From a checkpoint of a small transformer trained on Wikipedia.
Architecture: RMSNorm after each block, rotary positions, no biases in attention or MLP, embeddings untied during training, normalized queries and keys, value residuals.
Each number is 50 + 10 x the weight over its row's rms, rounded and kept within 0 to 99. Layers, rows and columns count from 0. The size before them is the row's rms in percent of the matrix's.

# layer 8 MLP up, 512x128, rms 0.29, rows 51-101, columns 0-63
088:42 40 55 48 57 48 54 24 55 50 53 48 60 47 42 44 40 54 53 34 37 49 51 71 58 31 42 41 52 52 59 45 32 63 66 62 56 58 54 59 63 48 70 50 48 49 26 48 36 62 54 53 53 70 50 43 49 53 36 40 43 38 38 57
097:42 57 59 63 43 55 47 53 55 63 47 36 44 40 36 62 37 54 55 63 42 41 60 46 42 38 64 27 59 47 53 44 56 55 47 71 36 48 36 56 49 53 63 31 71 55 39 65 49 56 48 45 50 48 22 69 59 65 54 42 63 65 33 48
115:56 57 57 77 47 55 52 46 59 44 53 61 50 60 49 55 52 51 40 40 44 44 45 68 37 46 63 41 46 60 53 38 59 32 48 56 63 46 44 51 53 48 49 53 32 40 35 37 29 48 49 37 50 34 46 51 53 56 51 48 59 57 48 49
095:56 34 63 53 46 56 33 41 38 41 46 46 45 68 33 37 47 37 64 62 69 53 46 56 50 44 42 52 57 44 34 56 35 47 77 49 51 57 72 48 33 49 46 55 54 49 63 56 52 46 32 50 48 38 41 55 39 52 41 42 62 36 63 46
098:50 53 54 45 38 49 65 46 40 39 50 59 44 66 47 40 34 46 49 64 59 48 48 45 68 52 50 63 55 60 40 59 56 61 56 59 53 42 64 49 56 66 55 52 36 36 38 53 67 45 59 41 59 42 47 47 28 44 62 35 38 49 25 48
100:46 34 46 52 44 45 62 29 52 60 66 50 62 52 56 29 46 62 50 60 48 46 51 28 54 48 55 61 38 43 27 64 38 45 63 51 60 42 67 51 59 61 57 56 73 44 40 26 51 51 32 33 60 60 63 53 63 63 50 62 63 29 63 49
090:33 38 53 28 49 39 65 58 39 37 65 50 52 34 61 67 58 64 56 43 55 61 68 49 54 45 51 54 34 47 59 39 36 35 56 39 53 53 53 46 43 47 34 48 40 45 60 47 37 48 36 53 49 54 51 47 29 46 29 47 58 59 77 55
100:34 42 40 57 47 48 47 55 43 41 60 49 52 54 37 58 32 26 36 47 50 56 42 48 62 46 61 56 33 45 41 45 43 65 63 54 49 40 61 55 42 45 70 54 46 61 63 59 53 55 69 43 39 44 44 38 37 59 31 48 60 35 61 58
094:35 54 48 35 50 54 52 54 54 48 45 45 32 62 59 44 37 65 50 73 37 45 43 54 39 33 45 34 44 45 52 57 56 36 43 40 45 76 49 50 58 53 43 38 58 53 58 64 33 69 71 70 62 42 38 48 55 48 54 43 47 36 56 38
087:47 44 35 36 48 49 53 57 59 36 46 45 43 44 42 41 47 80 52 44 79 30 41 66 44 49 41 38 47 68 57 66 52 75 41 62 58 37 57 50 53 51 60 47 51 37 47 62 60 60 64 34 57 48 44 47 50 36 55 58 54 43 41 39
115:63 57 53 60 50 64 49 35 57 41 63 32 40 59 54 56 48 53 72 45 53 57 66 43 52 45 57 62 64 58 33 50 65 55 40 49 42 38 41 48 46 52 49 60 37 47 26 30 49 45 51 45 58 43 44 36 56 54 59 47 36 37 40 49
087:50 55 55 31 49 42 53 49 50 34 49 48 50 41 62 41 41 49 43 50 38 54 53 47 46 53 63 61 51 61 54 56 54 67 53 49 52 61 68 46 52 58 56 47 47 63 62 61 50 60 37 43 46 31 42 43 53 46 54 52 53 54 48 49
097:57 52 50 45 28 55 44 48 51 45 46 42 52 28 41 47 68 54 50 45 42 60 37 69 66 32 79 38 37 50 49 45 60 47 30 50 60 39 62 50 52 55 30 66 55 45 56 46 51 42 49 50 40 30 49 49 32 62 48 48 57 59 51 71
112:51 56 62 44 43 32 49 32 56 39 40 43 66 43 65 47 28 43 63 54 65 69 42 60 66 48 45 57 57 49 35 47 56 54 39 60 35 48 33 57 52 70 55 58 44 60 48 34 38 47 67 53 47 49 30 51 63 45 58 56 45 44 37 41
103:47 40 48 45 54 34 50 49 34 62 40 49 51 47 37 39 60 40 61 56 65 64 46 59 34 49 44 52 52 43 41 61 62 52 47 60 67 60 48 64 41 50 27 48 41 61 64 48 69 59 61 27 53 35 64 58 39 49 49 37 53 52 56 39
101:43 40 55 72 42 56 51 48 58 78 41 53 47 56 51 38 46 59 61 36 42 49 47 52 41 56 45 39 56 41 51 61 57 50 59 61 48 24 42 50 52 57 42 68 65 51 59 50 31 39 55 60 39 43 50 43 42 57 55 47 49 46 46 58
106:43 28 47 58 40 46 64 50 62 56 60 52 45 44 52 53 54 53 57 43 43 52 46 40 43 45 55 67 31 55 59 56 49 52 40 52 54 27 32 41 50 56 47 35 56 63 34 34 43 42 65 61 49 35 75 57 37 52 56 60 60 55 56 57
103:52 40 53 61 51 48 48 52 59 31 50 44 68 43 50 56 63 49 53 34 42 50 40 68 52 50 47 43 49 39 66 44 59 52 55 58 37 45 57 54 74 38 62 58 59 47 68 54 47 42 51 53 63 60 31 51 58 54 64 33 48 46 55 54
101:46 53 39 58 62 38 42 44 58 73 77 51 42 53 51 30 41 46 64 72 52 41 62 47 23 65 52 46 42 50 39 45 78 70 59 47 43 57 53 41 45 52 35 50 59 55 52 60 53 37 34 44 53 46 47 45 42 67 51 63 31 40 56 59
103:31 65 57 41 62 56 58 49 47 43 56 49 55 44 42 40 51 48 39 59 59 56 43 65 38 58 53 35 45 36 50 47 61 64 66 53 51 46 62 59 66 49 39 60 48 59 54 60 50 42 46 50 47 55 49 51 36 58 56 46 57 40 62 44
095:62 38 46 51 65 46 44 49 31 24 45 46 48 37 68 66 48 55 56 36 52 65 57 55 51 38 50 51 49 54 56 63 43 54 61 41 37 46 38 47 49 27 54 56 64 50 43 49 54 46 48 52 56 50 40 40 57 75 52 68 64 42 59 64
104:67 39 45 51 54 53 50 57 48 37 45 44 38 58 53 56 51 35 45 50 62 36 49 66 25 35 43 53 62 60 46 41 49 33 61 52 51 69 42 54 60 41 45 39 52 65 70 43 55 46 64 63 38 51 29 48 45 50 59 64 46 48 41 48
100:49 58 42 48 52 52 56 42 40 50 53 35 33 59 34 49 44 49 53 59 51 48 59 70 47 56 62 49 62 43 55 55 43 73 52 46 74 35 34 47 60 59 31 27 44 67 37 36 48 43 39 40 33 35 59 38 40 34 46 51 32 42 52 53
099:29 33 37 49 47 47 47 55 57 60 60 53 31 35 47 57 40 47 52 44 59 53 32 62 52 52 51 42 57 54 70 67 51 50 44 57 55 52 58 54 43 46 51 62 50 39 52 46 60 46 52 51 53 49 23 34 28 59 48 48 31 53 54 28
102:53 45 43 59 45 52 55 58 35 38 61 65 56 48 41 46 39 43 46 81 39 59 56 48 30 57 57 68 57 28 57 47 57 52 62 47 50 62 48 51 56 50 38 61 38 51 47 59 37 57 61 59 44 65 48 54 72 64 50 32 58 56 41 60
103:48 40 60 65 47 57 28 46 33 57 54 43 39 48 66 54 63 50 48 38 50 49 49 72 59 30 37 53 53 44 54 28 60 53 52 52 54 47 37 36 64 41 62 58 46 30 57 59 40 66 25 41 44 60 38 61 53 27 51 48 48 43 54 47
095:52 32 54 56 51 51 45 46 55 52 40 47 36 60 45 44 40 68 35 36 35 63 40 21 46 54 56 49 45 55 41 61 58 65 51 46 48 41 61 63 42 52 45 55 46 57 68 52 51 38 72 44 55 41 46 52 51 48 32 39 37 64 58 47
101:57 59 60 44 39 60 46 42 36 55 62 61 41 21 39 64 30 43 39 35 67 44 48 54 69 44 53 62 43 48 45 48 47 31 51 56 53 42 50 50 57 59 34 54 42 64 63 63 26 54 57 49 40 56 40 55 45 43 53 56 41 54 49 63
103:27 34 53 45 57 34 54 42 52 46 35 68 41 49 44 50 44 55 41 24 52 56 55 48 36 50 35 42 43 51 52 60 46 60 51 56 37 61 30 65 42 55 48 51 55 61 46 49 43 46 42 37 27 49 56 52 45 47 33 53 39 46 62 46
090:37 54 46 43 75 43 43 52 67 52 58 61 63 34 45 62 56 47 42 49 42 54 45 44 55 53 40 53 47 49 60 56 48 57 65 64 57 46 55 68 62 57 37 57 59 59 41 45 60 74 42 37 61 60 55 65 47 66 60 34 38 52 49 56
095:41 63 35 47 41 29 49 42 57 57 60 34 47 55 38 53 45 61 34 49 59 53 41 54 43 62 49 63 34 61 41 56 31 37 55 52 38 53 63 53 45 72 43 46 55 48 28 37 57 62 52 55 54 58 44 43 48 50 48 37 57 55 48 32
088:39 64 47 55 53 47 58 54 51 56 35 30 48 40 53 61 48 32 49 47 58 44 60 56 57 39 46 44 42 53 32 66 67 34 64 45 48 37 49 45 39 48 58 64 59 50 66 49 46 62 63 58 40 36 58 51 39 55 42 54 49 50 33 59
093:57 39 62 46 63 46 55 51 64 53 32 41 21 59 36 66 50 53 60 38 42 59 46 65 55 36 73 43 56 59 48 40 40 49 59 55 40 54 43 53 68 54 63 44 36 43 44 76 61 58 50 49 47 60 35 45 64 50 48 60 63 60 55 47
104:41 53 42 57 42 52 47 52 50 66 45 31 65 53 64 44 37 62 53 68 57 47 43 53 54 60 60 55 41 50 79 36 46 44 66 60 42 41 47 51 67 61 40 46 49 55 60 44 59 49 60 51 67 54 61 49 44 63 42 51 28 47 52 56
095:49 38 41 52 43 62 64 54 52 55 65 49 45 52 59 48 65 73 54 61 54 59 42 52 36 35 58 53 27 47 54 51 56 46 37 62 43 51 37 51 56 43 55 43 47 58 59 59 45 55 58 45 55 66 54 57 42 63 49 64 56 22 39 35
085:53 61 57 58 52 35 36 44 44 46 58 36 59 48 55 65 56 61 39 46 46 61 41 38 58 50 61 48 39 48 57 59 41 71 67 72 45 32 49 47 61 55 38 48 56 46 45 75 44 61 56 69 54 59 33 43 39 27 47 56 61 52 36 60
094:21 45 62 49 56 51 42 50 46 41 67 57 55 44 35 49 46 48 40 53 41 49 38 73 63 48 53 38 45 54 51 50 38 68 44 45 50 37 44 50 30 70 48 60 60 50 48 46 42 55 36 55 54 64 41 45 35 64 38 52 50 32 50 66
109:59 39 49 45 49 54 43 39 50 58 41 41 59 57 52 48 43 38 55 41 39 36 60 47 47 22 66 34 45 40 47 52 45 47 57 54 65 47 59 51 27 38 60 43 52 62 67 46 27 63 46 38 52 53 59 52 38 53 59 51 51 48 50 61
102:60 55 43 51 32 70 42 61 55 35 36 53 52 59 51 52 47 56 59 54 61 39 56 45 30 49 54 56 38 46 46 56 43 45 52 54 49 43 63 59 55 35 62 40 71 44 29 63 31 42 39 60 75 43 55 41 38 57 48 52 68 58 51 45
102:60 33 39 48 67 56 46 46 46 52 40 60 64 63 37 57 59 55 56 63 57 32 42 29 21 44 50 56 46 52 39 53 52 27 56 37 41 44 55 50 50 30 62 46 37 50 44 60 61 37 48 60 37 49 46 58 64 45 51 51 64 46 47 44
108:57 34 65 51 56 63 42 30 55 50 61 40 54 51 57 45 48 43 39 48 46 61 46 70 60 56 55 55 55 37 45 34 46 63 38 47 54 29 56 46 46 65 53 63 47 36 54 37 58 60 61 33 66 23 48 39 47 47 41 66 48 46 50 46
087:67 52 55 35 43 41 35 56 52 35 35 58 46 50 43 60 45 58 55 45 45 62 46 86 38 42 43 68 28 34 60 60 45 48 56 49 68 47 43 61 48 48 56 47 46 63 54 46 47 56 49 59 57 61 53 55 40 37 45 48 58 51 58 63
100:41 48 43 47 48 50 66 43 54 57 44 22 46 43 58 51 58 50 53 50 50 57 46 40 63 53 61 63 65 31 41 39 69 40 63 51 58 51 53 47 66 64 46 39 50 37 69 49 46 69 49 64 56 55 48 55 60 64 58 34 47 67 41 57
104:54 71 39 32 31 48 50 45 74 49 56 52 29 53 67 61 50 43 42 50 52 48 45 72 51 36 44 50 53 54 47 29 33 47 39 62 47 60 54 70 57 42 59 45 50 66 52 41 33 46 46 47 55 49 41 61 59 55 69 61 63 51 49 41
107:66 39 58 53 39 45 37 30 48 61 50 58 57 42 55 44 55 45 48 48 60 62 56 57 61 57 45 46 49 57 38 49 69 46 63 46 51 43 42 46 54 43 68 58 49 50 62 56 35 46 57 56 67 45 37 57 46 67 56 67 47 44 55 50
095:35 50 58 45 55 51 56 63 39 55 49 32 53 48 66 48 29 56 44 46 53 46 49 62 51 37 34 60 41 72 60 44 37 57 37 48 56 58 53 59 38 49 38 47 42 61 50 63 37 63 33 49 31 39 59 41 46 36 49 39 54 48 50 47
097:56 63 45 42 53 46 38 58 45 49 50 36 48 48 31 36 49 54 40 51 59 37 57 52 48 36 49 64 46 80 46 47 63 34 54 56 58 54 66 58 50 47 48 54 38 52 45 46 47 55 53 45 46 63 38 64 58 42 28 59 38 49 48 41
098:60 41 30 42 35 38 59 55 69 52 70 40 53 52 59 56 47 59 52 39 46 42 46 51 47 43 53 61 31 43 42 45 39 62 57 42 61 65 75 52 66 68 43 61 59 48 49 52 52 56 36 48 66 50 55 64 47 39 45 53 48 56 47 35
103:45 44 50 45 59 54 46 43 50 53 55 46 42 53 51 54 62 57 48 59 48 74 69 51 34 64 53 51 54 62 56 53 35 55 69 52 42 52 54 46 64 42 61 48 42 36 66 41 57 47 72 36 50 50 46 57 44 55 60 51 50 31 48 60
098:38 80 41 33 43 44 70 48 50 23 45 49 42 48 52 59 35 41 50 35 52 56 50 48 54 52 57 63 43 42 66 57 52 50 64 64 73 50 36 63 46 54 43 54 52 46 64 49 61 49 40 62 36 29 57 57 45 27 52 45 53 43 37 39
104:52 51 36 45 61 49 35 47 44 42 40 61 59 64 37 64 53 37 40 58 42 42 47 41 44 44 54 64 42 44 56 42 56 36 55 60 64 52 63 45 63 42 62 40 39 44 43 55 38 67 39 59 50 29 57 29 75 55 54 49 59 58 58 53